config.yaml
num_hidden_layers: 13
hidden_size: 192
hidden_act: "tanh_gelu"
positions: "learned"
attn_scale: 0.177
tie_word_embeddings: true
init_std_down: 0.0
beta2: 0.98
max_grad_norm: 1.0
schedule: "wsd"
decay_fraction: 0.63
max_seq_len: 512
train_tokens: 425800000
max_steps: 3249
Each number is 128 + 24 x the weight over its row's rms, rounded and kept within 0 to 255. Layers, rows and columns count from 0. Numbers have three digits each. The size before them is the row's rms in percent of the matrix's.

# k: layer 3 attention key, 192x192, rms 0.0613, rows 162-191, columns 0-95
# q: layer 3 attention query, 192x192, rms 0.0704, rows 163-191, columns 0-95
# v: layer 3 attention value, 192x192, rms 0.0466, rows 160-191, columns 0-95
# o: layer 3 attention output (transposed), 192x192, rms 0.048, rows 160-191, columns 0-95
# up: layer 3 MLP up, 768x192, rms 0.0614, rows 0-7, columns 0-95
# down: layer 3 MLP down (transposed), 768x192, rms 0.0441, rows 0-6, columns 0-95
k162 100:150148098122151117141132122124115128106142151104149134124118152109113143126134127162132149123110082147115183099101117120136125119145149151144112149124120114183103142126080132133137136115116145118139134172126140165144162151152126157154122167128156148137148162118081039111146150092161152084
q163 086:162183141106132134163117127129158112070139121113148109156126096147161128106111166121137147128164126119108116137137101117120176116145109155159130139141087126139152154103117136156116148129118176138113154128118100155105131086131118084102119096131131148124141089160119102139151115115102107134
k163 094:105134107160091152163144162119173133116142147151154152125157130060114123165136151162135127079119143147122161095102112159138143110101124138106127115151104127138138107108134124111155126139122147106071180135141141107136130133120091115108163131116123102144170101138189082104115116121149095116
q164 096:100087125094125142105169140145121120127124118148122129169161118132104114073146118125140095136131130137130140106117186110142146133093127165144105117101159123129153070107172124125109133117113076138083127125118074110156162108090125111125120127122124122163160155100108137124109129120147097125
k164 104:115123125111135109116093112138121119109122119094141159127063131213147136112094108135131137121117091106147130138130106100148162114146153107113096122135121096125098112151133100158116157137147122127138110122132124154154141143162127122120108134152133092091093119108121115138139106119175140141
q165 092:183109148139111134094135140139107153111113111135111114078153141152068131173143129139089105115107139135151109131121108112147147097175136143142172137131144135112109103122073144109122104126116127107134160142129144093095136180162113126162161150146130116118102163116104110134111156159096119120
k165 088:105140158143140142115125144090132113146109110147105128155131119130143121095155090149136095114166166092121059168139156144117107141124121126113116141105132117131143115121153128106129127144123143156182128081203117121145092087107172109142114109147114150153139125138098162158115098152088116145
q166 074:156122156131151158138119121101183088122113135116154117172124162123174168087149115095125116090147152129112104130155157124125123118102090095115112139148089094110124161117144089137108151152136146120142130141152083162130126140100155123135107089157144121124153086108077168164141133088112143144
k166 083:152141091119133114168149134138173120122114163151146093107122103082126153152121131127095143095113139128102196116131123095123143116119109123093137119142107137110140111120123122123155141147118128121069155131069141122139144162127092123109136134083138100123150075103116082105120136140114143124
q167 110:148139097139139093122105102131118173105138100129119154120100165151102114144130125108111151152118094126127113147126092128112165103155142112169185154112110136112092133125099155151105098142162146128131139093138152133086127127156088091143138143167110127097113129140118107129119119136119117142
k167 100:123126136128078131131135160090128124127128154132133130145143103081138130123155117146140089116157148122121020145120116142135106154120129149125136139115139131159126117120175134112145115142122121124124133139238137111145112101102147144100176110138131136109172163109101146156136094149096137120
q168 077:061151136139128102121144147118114129102122091114119142114153087107118130117130112170127134108148121134156110121102107112130108087177148173110112148120176133143151116142141140130146125122084120150104160132123134123165132150161119103139154141123112148129117123098085103141149150165126126120
k168 081:076102150098153159150116112132111131142143093139129147128107143162134115121141134143183105133161108158140055127107166183141143142141140127148129145124129118149120140141096115128119149127139138115142108107186116139136122099071174112150118086127141151145086175111142188173120170148123084159
q169 091:117161097119151062158117110102144180119098101153108127101121152101101134096128078141105122155110129126116132139141083125123114089154140129144168171106152184154104133110147150151126101132162101120126147104129140156180141138142115072138132139132123123124092148129073082114123103113109121144
k169 093:119145149086134117155130144074141105116175134102111140123122134126118155119146101134160098129160166131154085116099123105125135129147132158143120129096139129165103099082091141108172115129107110094141133106199160140167113145117183143119172085133133124109151147101149179138107122151103111140
q170 081:089173101152174113168125090117141154159116106128135129117101116077156178110117116125115157144129110131085136143142108143111075142102122113116111168135121136143139172132188134126117136143171135117143112107128166202146123123104154130121113100120143120107130118117112138126147106085120137116
k170 085:162139116111141122157172128113134097124155177097136084114110155107133155123138129125164136104144133145142158091109118108124150117123102166140131111120148143150115113103102145130181116134094115114100150169101159138127161165130144160146140134111147137124127125113141097141123133135148138109
q171 095:109138141149177097167139099106170131140114082117120115149116110120143143091110136100138150127138149124112122149140104119131149112131121150137172159119128128120142160095166124134105130155177155131125141088130093190149120097135131091109143111117126161130143088129077103127151084102109114114
k171 105:119124133113139137175138142106151116132125197118149136097112119097115168140137117146161105091147137139122146120105096142128161096131119140121122137142126139160131088112091116134182127131138133123084149123157172107156142148115168092127157128111145111122151138111178094136139126127154130115
q172 086:150153142117136133142113128114134143083114100142136117127153140147068127128146106143122099163113128118101110160115090146145151096161135165161190155102089157152131124121099159136126074120121123101108193136130108130135145119129103096139133135144132127135122139155083100116121122118093147129
k172 084:111118197141082118167116157109174114126096109170132134148113122098127121143141100194140130058138182117133119127093114093126144117121109141111131104138119149134129129105123118119159128135112140128103144094203165111181088103147118102104163130115110120143165104096142141103097109171087140130
q173 077:130146137135141128089141148144113170151126113124098115066123126111113124167145130132084102148110122112158123127113115105129113119180157119111148117155174120123124103128088141119136097131132119126144124111136172095085121187153112120162144168119145125110093173117103120128126134176131126143
k173 080:120148139126168139124125126111108126148151095133133115131124114144148120103150110131153101155150128125121038146126154135117111140131133134140137151124130114159116119132131129108104136135146137149171115101215110137140100092111179111147111118146138164140116168137079131181137128141118129136
q174 089:150143169123132154099145128132162116114119131148151078110147104127146097118149157117099114130113146135132109135109122107158148109180115156121168112143148115098155118135103140133136109150102148146112145128132105128076124141193113129133144141148137171120139104125096131136146142132097141136
k174 101:105109166140175155180125136105152097155082127160128151114147104099086107153148130137158124154149141135089127149115158164109122119135117135093149153137131130150149134126105089116122134140154158146126121101172143116156101115082159087148155132129131139142169115138084079133119162132159127119
q175 088:139186098140129084163075120106134163096127146151115144114105146128090129143133102135122111171113114097087130158128080131106124108147151115159169145133095182167103163136100158174135095098142131124123138108122160139128135104123116120124129128148132108101091139168150095098115110137140169145
k175 089:103133143140084118133132135088135150110183101127106117117137112085116121148143121161146142142135176134138070111108134092131110146113140146147132092134116132166116153120121176098153082127104114121141132155205146127140088127187124163115188129122123136141178149114170175116110093114082141115
q176 089:091156123120099079124142155111094144126149132138140140132134133099163112119123108181127136086155118110176115114141103107104099117127106110132079102114168108143118114141153134130149113123109101171131116130135168095162105148150109108141137155137106168170109127115114138137140117160135130164
k176 094:093111127097177134119115111135094152144165120103135159122142131148126113120128151085143103164133109174144090125116155168132145143143152114148143154099153124125153162139139119120091151153141125099127091116155120153105133093068131130120142058143154138133091192105127205163137164133072093145
q177 092:150079160126135141153096117128149119132110183121141124155130131166127119106141165090144140106091127120105152145116163130144132116119103139149120105130114158114109185125132073133113155111141156115115135118117108133087126118137125175096133129135142112114162054130178153125142140097147137123
k177 085:171113138150098116124121150133146123110112152123111132111135119134130136161104138128114162135141146109119199144157105107120120124101119118115122108146108144110132130122135127147136108096134117141095122155022140104113123174159142148127160159102118110136132084140141103073147111111175172107
q178 082:137145106121125144082142138124126134113141105125120132111131133137074094172147108117106106192131113127140105106081127114146159134165176128114158146139141125121136076128059164120132097133097138123127159143140119096121146135117113102165149129138106108112120182121107110125106151164142123131
k178 079:111136143144122135127129128114124126135093075150124110140126121126137120100145085169129127123131141121112043141115149128136103146131138130114138136130127100139116124146112121121103148134132143140164129102240103136168101109146115113117083150152115145131134148114084137161112115149111125134
q179 096:108070131129102138095130140133071118164151130108119156116125129121091133167101146147163118102123116117153116118120148157126117143119136127156095091094144126153118115140149129076160136121116090131149127121138150083135099125122125158131168146112101132160135166134149168127117152149165119138
k179 098:123127131139139124074136117152076140153124140106122144117105153180144127101106130088130128172108116104136082157149136133134113156150147109152129138122147107122124131162176134132103152125137130125147076112149110136102108074114126096118103107135127132129077159126132200174144114131089134159
q180 098:142098104129134159149132109115152129149097125124108116148112151151091095121141118068159118189090120129104150118088165132146155141120151149131154160132136163114104130101122120131108139122164139100143141112130087105128144124089144129106121112120117094100145113139163126096105130115138126119
k180 105:167151146153085110131107143134147111109081120131094100123121114135121175153101084158092153121123146099105171147148081069121100098127147133095112115123101118137074096129105139140137115086122111156151135134115145130151099177218132144141090197121109109112135105141099085087147109131168184111
q181 095:117095154097114125146134125114141076111164123094127164153136124142147130099104198096131145077183154129139144117140171130133165153094105145129070112127097115104146120092155093130085178096099159119116125149134098130121148099089136137093118103104137119149163100128164161133146138127150082105
k181 095:124139059142089135130149156178112155116155132122147130128135137126151151150104146191140137082094091132129196111146115151121131104105135093110095130150108096110104110164141116122127119114152135111123119168044122147109147139149116150115098140120158111132074116129125128125125130103151109130
q182 089:162138130122140154109149133127154118108128122145125089115120119126133132128148122130095120139139132137136100131101110111157145095168139137087153142152137090102155107141089149136137116156094145142129145133143104135094120151157111085152130131152119144120129133106055121161133117144082115116
k182 090:120137141113150147170144142090157099124109126166137090143156098086114139118158092135116112111143122139107101136114164159110100138135120138103145157121125135144139119100115108126144161155134176131145143086198116113151126131068132098124114126121121139133175128137094075166109153167112102132
q183 084:081136081130101101096156145138082151160142124138115136101108138080127106156098103163141124146109138098153134124135118139117088155134159086128132113125169135143103092146154152115175091147136082146145107099131166094166098124151116146143133151102104151156100174128150109098125098177146138145
k183 090:105122148101164130088120087132085135145133099092127150120122135174117108093118115068126109187136115143138057139133137133121134140153153119154151140115154121134122156145128136126099139139137114132170089114184115147106120096111128111135114107170130143120109192135119177162141140122111102154
q184 097:109093101145105110107111124149066139163132139132117160115114145122117130158110113134133143098092102108159140127137145142110100147109145106152110103105139137133096115153166125107146130122159098134148100096116167087139102126132131178114141166109108125151123155123193156118126124133150143141
k184 102:137127144129128103058127103150068144133134136073115156130124132181130108107112148060124119191151118111136083146171117131144121146148142111161117135115163126101128149146167140158096134111137104140141092134125117133082126117142135146130142101156119128120089156137129171156164100117099138137
q185 077:161144127126120178097146157137137113104148112137150126130166112155113129140157114161117111158160144156114110130127136113136164144101131143110102159138094110109168105138076172131150116122088146154115141192104104133120134122117112112155138098156147134120134149136112114133118148124108119114
k185 084:093115148165125160136121145104157122110114100172136134167130118115108062093172129205123151076101125124120156122094152138158118149129122158100117106151118134122150150124100114116131139156114162137140175112125111110153157110149063106102101131132119137147163110135144113105095117142153075112
q186 096:157094149137122112136089096145119118112123163093124134095130137147123109129107182102125131078105134116141134136136136126145132106173132127172155110155146168127096158108137082136112159115146145095123145109128119091100120146166146191102145145100124112124129079124201113124139129128118118131
k186 100:156121108134107122120148144132111138147108134127103129103147122120130140178099146119140112147153184125123152143181110125108116110102110114115108138135123147101126103128171139119120079083151103147135119128075123095085108157155181144173151149121113128152096112164115152104152112096135147124
q187 102:125098074137115098159103102101129132137148144111118141153061123128151114142116142101187173140143102135135124111098139141104171111136129132143120138110140142135106179121118142119120162154142156146151131094144136124121103092128109106089161143144070141106154070144139136119135113135143107122
k187 110:149103144119077144117151155118107133108105184111120126116164114091127167152130094110071134151119113137113122125127098175127034149133165133134134145116149123136121115125146132147139122114119114104131124156154147109113139147108133151112134127131134107118141182133158136123177141127136136120
q188 105:114206085117098113136147118119148152111140154170134087151106130117166094121137095157129124181127123098104126135129110099090125132127129113126156110148131136148127091117124153159149112131138108160128106105136154106147135085116102076131097127121115157131110149153138107100099077169125139147
k188 109:091135131108135130133110104114134166125154091111147163101132128097086135132132124092100139177103108159129098117088130112139129137160193116138136136107107118167137161113101140108102131137142116101170145127213124158134117123166084152118145111159137126111185167114097131105119152096101130111
q189 091:152145153113136185136148143126183099104127135159138085161134113116163117093147131124126114172145150151113123139104134123163157128144108152080144119157121101100173101126086120148138122143091137131110144151141070143121153107107127102119103103139131137119154102137077134137125125124111123111
k189 096:138137105132143146180127136125172120122088113185146114125134116101102149136140101167111160088099110140099177112100142127126127110131131124099150123129099132130130122113086109139153138141128150132120147105130121131152140159134109111126108174112119119131181089134105027103117152131154119117
q190 087:137164098142139087134133112120117155135135117099145163123112144130142149140123088128121126149115136126097135150168111125081107137088144071141139158128095130138079169118151142134114092157185139118156107117131156167140102107124129134167141116154146139113098170149140119112125105089123162157
k190 096:113114116143138102110136115089149128122133172103121115105110143101130090128137163104124119138137173127131126128111106094149145119132132163114152131139150146137138138120107150091142121139092128131074162171141164118142137109127072119117174074116144134108156157106173145122114098131098153097
q191 099:179119104117146172106155098139146136165103151140116085112107124142113099128134143103145103179088140138104140137115157128163120148141153111108168104158150150121111122104117138080136130139155114102151128122130128129088128121130140148151151110142130122086138156143121117112090111136123102116
k191 105:169139154142155111133127130101156097147073125137104118081117118137112143090138076115080145145121147091101124161143109083115076106139129145081140134142126111181118084110119141126134133120119141140162132101190133111152091143153161107158085219133120152124163124145091059123137109115186184112
v160 091:108150125112128138122178119093122126148158062113116133140138136109121174071134134175136075107141130124088145123115118110108108139139139113139131146129131090125104135113116192096200129116097165094142162181128170080108127073125135105105113151119131156140123174162120115129145140118125085132
o160 091:106099172098138153145126101118147091159125105104138131138126111128099105129102108151155135131134134145159131108107123101107176073161146139144136143135143126131112122143129141150113112152112059135131086175127146087149173108115127115128108153130100136119143144109130113127104107146139175118
v161 099:125129114157125127125112112141119142141059069123125094152140147146152147108109167157159143134193121110129112138122099134095091107158118128150132164154098106110138103119105126120085123131140125132158089145120099142180139142117127073157141076168137117138130103122091135117086119154131112120
o161 096:162169084101170083143105102144115137112156125145163089117114155156121138137149119164135147145138186126054126105130107126152184115108111133112112102122122136142115131153139110135173148138134125093132162104114108131123111124111081142146158137097108099107124108147162122137134158160139111159
v162 101:100144110116123181158136130123101145122090102139136143128160149132187134116118123130153123152103099163135142121082136116129115121111175152135156095133137115138144118168102147180151151111124156088116145114132123113132108121126098096126120163145115185065135139110145125114143143133144117173
o162 099:183110172112125151134139106151155094133157121129139128107154122103103157137150171103118106084107134134149134128126145096082124111180108096112127115144140177110116151069116124090131125097120109131125083143143160089092129141143122140109170128121119093121126114096160127116122118153138103139
v163 096:127156098125148116091142140096127125104137110118153146120136127134116085135138124105111142156128113119131130117126159047148131169115158152097112111118123108137163125136139137130140146114134179132134146111132076092119112139141125096126109177150138136105143099111098101104153110139154139131
o163 097:115105156134136122105151105136137114163122073121107190156164142117126150141087165106155136093107112105148121132153092164125112080119125159116113151088112155108121145104136147102082095091128096109104127151121142103132179136124140144117133107172185103145115154145169093130101148128117120173
v164 095:118134125204114138116179171146123119113147156103117133081120097114114127183151122117128120165115111147076133121121108150129083154128165125115107111121117084184128125176122128089126135151147153102097118153125107103097120079120140119111125099133145139123172116075119127136151128121120170117
o164 094:107118117102091127114127149122108111127157106130141164113190133114135170107097145153112090143087152123167139123136125108120116116131111156175120154163177135088136126092149146113142114113136085123135109133121109102170157123127106139108122148162158133116168183170150126103144109104115122131
v165 091:113148097155146162120176127129113129143134204144128161101126082096119120142137113116133074090123107141096127126128093140107055124123144175143130156143107114204102168141116169098112122106123183152151160161139132148141114113131128161131119124140133198151163157158118130135131148121133115130
o165 090:113142127118113161140134137116144105113132068133150119129126136160140150115129124169150148144099133118122134136122152099151107118170117137145153111141147144116122126108142097143141108119118072168121134150132099116183150161161136097120108106151130119114122148152121067112122151112117168102
v166 079:109116111126140121148099126137149134087062137119154132129105134152191151126125118120164119144105108114119136145111118135152172140133157138142147099104140125123122157144130116120164183128133140113143120088140097180144090141128131130103100125142129079090135091094147123137166101146134135150
o166 079:144163130104126119128096156131124103128148190163133142123168146089160143126095170101100099070120139144171119168129135158128080137139127122096152121164116142114153132097141143110103114125142145116137129120140164104069127138125101137129130097131124154156124140154134117100158146141118071143
v167 090:114146119105147114088140091106111141160125110119116109182129171114135133119121124175153117123171107113134136111088120110095126119133134140139167158131132132092113105098108144126147087155140117108122129092123161065149163167155127084162132161159117118115129122124120120127101132158160106170
o167 098:168134142159162106125146096119125122141119108114145081167114119124102149131136105130157140151138143124078152105071130129095159117127135119132114113084143134134101170140105125115137127148121164138129117116118172136141123108151163110151161111091140147130114104101155107121112108174138153160
v168 101:120120118107139131109162110124149153120137090116125156092150105095139090121181162121122142108136155164121121119167151147097117164130108154128141147119086159142154145130104138163107111123132109113064073118123180104099146136130110093131126113121149175115136156084123141115081132089142155105
o168 095:112129115166074104139164116108124158108119154115106107134105174142128173146078085179141159084112109111154136108133115086121098144133109116127102152119177109134086113120101103110148099097131114142103130137115122115150137085095170130092134149154104084109141185148111120144136139091113156161
v169 080:111129128123131138121142127121129124116142131131170126156082107148173139128167141148163126129161141116093120139168143119124143187143123154137094119114067145123154133173143106114155161109112144138132111125131116126138123087122122101123105119090127144115141128138107123150122059116118143137
o169 083:121150108118133130154134153149118122106171120151137147156121167110145111134071114131103136079107119148181103140153115131142090135111107117087146133118121138138117088138140136145090123127145118134112148177127142085095152181111112138101103146161089130133131130138106089089153158111111093137
v170 101:168102147137130159097105094120134093178143122103127150113146136111127095136106132083114156150174145143148128126120123148095187155081100132084132161125128152069110085148115080154075073130133064164164155119126152114102170150152108095133118103131112138119118122161120146120109140123125135147
o170 099:121157135143144131109162117123128190093099102103108084126152141137110118163134100154201156178146119117117145145145137129128133116133161161123125136093077118154125175144117136129139143138133144117071138090131158174113131111125193119092154128143151156131147096112100114145116113139121115144
v171 083:144135137129099136128139124112102126092133142129111130177142143118148081168134110123141134122156138155147129110152169133058121143086100139121085153134125097149153134178136084159093142102145140118096137135132114085098164179138141100200158144149147151121111127103104175119071147136125159124
o171 080:106151097163145105105151114165135158172130071072128170100111167138122164153138086134149170151132142093104133086148126097117109112118143113125085146101168133103081127087151143102148124128135145117086153136123145146157153143135129105126125138143116077127134127084138100134132125128150131167
v172 090:104155107135133134137194108126148168097120125115145112152144140097117168116142119169148153114107138133117139111135097161107122124135100141125133105129149133152147140135137105098161134156100157104092073138130142139145128088161135090131119145140144094107145128114117121152100070105117070105
o172 089:088127132128107092139097141123105120148136155155175157148134160114143153113102106135123125106096123131159129118160103111143124146100141170167144140116125110111075091090126077117121088147128128115165102138134085075155117144122134124108102126149155118121116145134151119129127109096120158158
v173 093:130119129104123112140154157146160145095097127137096135150131143095159139126132152125143147150112156118178135123154127119110145159087091142112118090114137114097182114156154093103150149126131125115139071094130129127116101116126156140158125121133149062122142087139137123117105101114096093137
o173 096:126118093142120085111133148140115112157098162138138173121129152124127154158087106111137146098119134122123117134164096140120087133081136107129116170139093105123098123109175110122093113154149133113151116115137131124152118132070139127106099129142160113136119158096141168145136105116148144155
v174 092:143144156116116115152111115125122136147148136146092112130163137171133108127110132142148115113122130128157122125126100099099137102137087140172131153158115172140137161102104169128090099112140121117137111118130114171128140133114163122166146138099120164144134119101131137119115153131136084171
o174 093:177116134170125101127163114142138108111088111112141059113077131148117125145183134133127145150152150129088136114109142131147135163136131125116122104121126129116129147149111082133152115129122167133146164079123120153134082126154124136114148122101118122133104139121116131168139123147123162120
v175 088:143113134129116098091115139073115111150133159083136121171141133153098109149105127127094103122152137085124141139098121109107140146114127118148131139127141126102096106124122150124112099160128151150188171131138053103124124120143112121157124120149095197123144162137114114119095118153132119116
o175 096:084162159137167147143150087121144137157099078100133108164095119133133108128139122140176146165125109124098126143116126144145135097146128196128135126087112157128150145140123141143126143126117133143098139121115156140106148137138156123121111086108137184147109115129124120144112135170110127131
v176 101:083109118140084169140203150136118129153144129132122108143106125127155081084115181083113124169097144150164134130085168143104153134131095133126108109153198094140116159140107108111143139117118147124144138114128112117137127077086118091118116117102122166131117144098142145144146136108115087165
o176 100:169122128119107145088139121139115112126146122144145142127136160111126123135149099157088103130120181151145126124143139101108157153147134124129155148152107130102111104133116138148121110126112093123133098163137153077113141130143145157164103146145105143122113115103111117142148098133116115130
v177 093:120142118149162155140118095118127113149134118127148129105130095120116138111168097134120139076111122129062116121123064146125095132163152180148138161144062196138119128123122136145108123120133134157144122136126165149160147126136175177095126128104138119140146154149106128143139112146127112108
o177 087:120131108132106120168132156106148138062167120172110060122133125171125122115136136153105149126152088137155128123117139109157143165137103141125143086122114119153111124143123107140143125123118162153150163144107092138136108140140104114134137120154123138118123118180104087118114172118137107109
v178 072:139141101107163118128105102119139135121167136119155105169120154120153128131137099130134138138148117114142128127125116146129182164079134120067128096093137158098138134121139109128117171201121138145133185131139118150113170127147142133106126132121103086107111105186142135143131109128116172142
o178 073:092152124139132130119094122146106110146130141108119132125092127095171113150093116073163140136140110107145155167150148133137113121117147140107156110090098117123096156116120104131104152142129153128100144111136122155105150160155154107125136122138131153162133096113119127104118103139138102164
v179 081:163120117123140100106142085128169123088149110104102166092122092119092161156096094139090160094146144147069127130128140121152184121138138105119111179128148132130142135134156145172137125110091129124100151102128156142095080135162076105089121114127134125108104143108094145135138115120114134120
o179 079:109139157126139138116100163119125161097141141090143159154172114138127097120106173175144115106127092137166112125126108131141119129130122147168143132153145119165157124137090140116140099135104093115130111123123128103092158124128160127125140159163110129109137133163120101137134127065123119123
v180 100:141115129118125148131101117103138119129124100125149141095133123137077142119110118137082158125103132120117126142084113126152141138141197143137149139137142123088119077098147138144135117114112124136135163129140104125134120146133132066083092154104098169096146157172086094134120108113133133120
o180 101:142104182123144142148141116124165148104128128121122123139142093119133114127167148131149107099126073160151101148138116131134132106120111185095157095092101151179155124135125127127104141106098116137132123149140125120070132178147130120116140112117157124139121101140115149147116161142098104119
v181 082:099148113143139155104166151142116135132136137108156066129144078084196141139124128110136137144080128121096130132127104133138168150085080145114125112138083148174122141145124112086082098167122141138162154110125080152157135068153125121129122129117122120111145128112130096136125092139124108141
o181 075:114168111125111130130174145150090114112125084137147142120126175132139103145089134134136152147102149132109153151132124147160107148159143129149151122101094107053086134135132067124154146134126116128150089133130115095116114194139164126118140105139168153111117106148098148136108098120108121158
v182 080:150173120102104134114177123144125097129158091129082101183096132151155136146142062161070065116118116148121128121119123119139105131095099138095056135142137141151136160077136106098117133104110136156144143154128144118100140141147135164135129142141133138152131096192083138138150148146121120150
o182 077:126108112139156147126150142125141136106154082083122151091161118152129085171127129137152163183150124108127126120121135120133124104108152096144130111139140173117078144150121131181110114129112109110131133148132120128151155128196158118143132154154110134142158143100137098139098096118137117115
v183 078:147112163131115141120133170125139157122133119103099157166160091120154133139148146193110069113107171140072124117137089102094097138093097108180096132135109127146132123129130176112150080114124123096126129149115128109125120106114102102119124098110159211119128138044155140093115110123127095105
o183 075:099105158086110143151149121131121124152121103090152143114113161143105121148080114179149158103096119136145092140101133141150131096191122149118129146144166118080130086145157143142143127105140088134111101117116118101148138122076117137122096141141076127097159138145098108184143123112100156139
v184 085:122116092110164194106167131114122106156142148127135154134138134072133101102121147069181117142149148116170130127154147101089114138118132144120124089111138127095145132126138152125136153139119142149155161143147144104112111097123156155093126140109130093146147129209134117131152112109110133165
o184 086:076110113135146144117144145128132083146112132169139166164119164104122127137089085136158141112143123109158124128150130128118130124085149107129125158121081111128109146125157110163115129147130076141121136159136146127133154145120151113111082158134142146120102123086131147110134116126142145118
v185 083:152116144152100165126127118158122153141093097111092143120187120101129138147119154141153093110108130163110132117107111130106079083136121131189120162146175101142114101147117170092123097097116112100139116146124170104151110093116126110114123151129143172133104160070142123113123153134116089161
o185 085:158106156101122136104159144122128123132127137097166126097145132160068142137167121171137102156106165130108113126102118119126178113164124116159107135157151129091158120117137112129190104146131077108143108113127124112150099109140123121113119168125139122112158127098118149164134097120125181117
v186 102:144126136098149117116094151138121108164167135156126145125168106114117112132127159096096080099123163106164126120166149141115099121106126118116123134118069177148121127117143160132081103147124091134124119148127120189094141109125127183165169067106145143170130121121153150135125160120122134104
o186 099:078147091141108153145145103118103119117101146128092087116071124152141113132099108145137175156150087099119147141115148122151103142138119089119117127146137125122134146158150104164151143119149122152116158119121112156149122124107165112090114146124092134110131141134090142143114120113130165105
v187 080:134115161104116111111123163115142143143107092126136110145088113141140075157136142130094082134148103103131127122114146067144147111126100106141131127149103096146071140086139159152129153134116123131141181135128106112125117130130087131133088128135104130136096146075151108145111102129155181110
o187 069:100160121131132123130137106131124150146121123095097137143106102136149115100104144163103147142102128133084116140105138166142133121149134123127133123095182099104156099167113136170133130116116088133092126121113128124094166084152137150173104079097129166128125150166118119150130165137101090162
v188 094:139113127139110165132151134161134114130154140129144110094101119104145178128150122119149130111108135152091138109138102104153133158140108132123136128159144159146124128184159123136160189121123097140100133144131145105121107110132095124098124155067132096128119114118124122150129100116119165118
o188 099:141129130100084139118113195112112110097164144147147152123171118125106112124127158148079081118116108150160108146163106133148120156127120098137129129139117105135139097134139126130111135121127098134168101150148108095119130166142108127118097162149149114111150157120104126096128134095144083109
v189 099:122144133158122118132102141137093153117095162117091122174168135129148120145128135167123105111108097136122129111073057121122129118101104117170160159144178136134089139102129143117111063152152102080106112123131150094149145171163130138170160137128133136128130132072157139122102150140143120110
o189 107:174133129144114126119111096140108126158106093119133102094111114154100168139148104130131117167117158130088139144091148145124145102175148128138112108116151111106101150105144124114175142150128187157145094096133114132190097105144145113175138102087131141103133114109151100141128094148122148152
v190 093:207119178115115059150090127121144105121124115109134135138138122190125154103121094156125075140135146129124129129174112118122147096114103091171088140136149184132130124132124149125124128115118073130147128149130135172108134135137146149169158131143126110137100134152156152122137152108116130129
o190 092:063123141099143162141141144110132135120109148108129101108111093124103070146145167108129133140151100122134117139133122155143141104134158160139132135161107129126178142147109149154136128118152153101116151093145137145116109088126109120063133135132108158130162153142101145161132125121121134080
v191 091:146103143066115127134108136136154123143143147148119139132147134125100140157156111116112111081141174126114128115179120157128152124147138156123167138112093190081114104133130136156182066121147066094094092108123196131097146165152128179114148101088128103135126152094144134132120094103110141123
o191 084:114143126132066115153137136104122135107118192099098104143145118097135105129090113142094137144135103160175125122118117128110131171126128121115090142116159071154165106130138136128139134150132168148168125115121114136129102093111149117120095149124091137131155132131089125137138102123122111093
up0 109:179130060139115144129120099116119113140119124085126110115097084145132136131109151118156116112134144142098141133087118126097115117144176090133095130138113134144102162146128154151144138172104153133171150100129100104144094073092111093113122088152113117121100118148109150108086119116137135188
down0 117:114077096150149105148082105088119146134118171124103151122115140147101114112130156118137129127131086124104137156119124167118144112085197095129119166118164096188106160172170138134126120132142121124156136112125128089113119111097154118109118153106153119107101120085112130137061086161181106106
up1 084:095116164180120131110143175131120152150141120149113096133137164150137121139135098094154143119124094129151130136123159139119136141150119127105117112157158112144150154129129132153126098081131157147104094136115111164120120060111125115135137125133111105145119127114146121133065110127094153153
down1 075:154141094109117126100114122104121119114100121119132168135123107118110100135125161132118074146105168121090128114099110118124122130115137111147131159090111140123093130126161129123108126154136115102153161114139089103121129158155151109106129169139139137130116136146127123114134160123144086118
up2 114:143079150122142150124112150150067142134141127140230165104107132120147103154156134126159169127095108138107147112127109136101141126138098094174136105090112139120085157167173151175131115122155115113146122152138106083121090117131132067146109127126158129154135103143120135122102143113125138135
down2 125:106150152100124117114130098133136120098119098132136162163132151067140143118121104119151150115072119139127122126135109109161140133142149058186082101125112137108136133103111135152091145133100110099121133156111115102121108197154178160182116149110154141135105102130156120099124147106167095146
up3 125:117095135139131141119094131169102121129111147127114170141109077094110155120118132079104123118101128142159139099142099131167158081161112131120129118137151109113138128139153153175116103144133141112144079152147129143136155177147118152120115090112161154132116130098156143114137117095091158130
down3 124:047095113142106123120097117137096151105093101113129136170117105144152149121104125108135158139134116096135137170151126106166133123122094106136154127143139169134167130106111128160136114129116141107135098091130131109144149186177164155144091082158147107101115148113127130121143134130095138100
up4 101:140061126142168158153122127123135112114116082116104145122132111134131084102145134141152141125158130157128141124095146109143092082150136137099120104100147074134110152140117132122106086178123154103147147123133100133099141137114118146124096141158149111103098101083140111141181131119084156148
down4 083:083138120088094136114136118134124170146135114123119154133104131107148146134080145163132147113131149132139143144114135138160172125079159123083117110134109127070139120166120141152195109107142096132157166113131103114101123139176141124131160137116139112117155127126115142086110113119056119131
up5 102:129154171141149157145104158120125138146108167112137148180095100153116078146127120136167127115125134119137143138121122164141105089108128127104143071097086102153104158133145146086095127155135167149147115153107165129135141089110125148136092095135128092126124099128158153130091149141130122138
down5 082:158129155108133125154133116110106093098139118123169172157117127138156147130138118133150151138101122127085128084134127122124111102138105148130140100156134118121090129079136155097115136158139119171138110110159089110136101135104086120125135073120148142132145105138139132103123117139125133109
up6 099:133123156134154122129113133153126152175114104115118129121160129137127091118113151141140148138142131136112132126116111134124054110122086132103101099141162108220119116155133127142070138125109149138129130135122140119133145129127130124100135154149144090149141106113092174148144132124163110116
down6 091:087159150064083153112129154150137150103115090148133102134135144093220152128122155098104109135117131161167104114112132131133126130160136151116151128171097111139125145119153120132159130086147128117114109092098118135132127098114136127111162129163105107139091131143161168155126107145187153162
up7 106:100188102144131155129140124147119139171155148149143142165108124097136148135103117140112099141128131107085130119142065120105093144151158112112166120099096102169106124178129129114156105175116147111138109135168116114113145170126159146189128094134085156116093130189174150166067124123103102127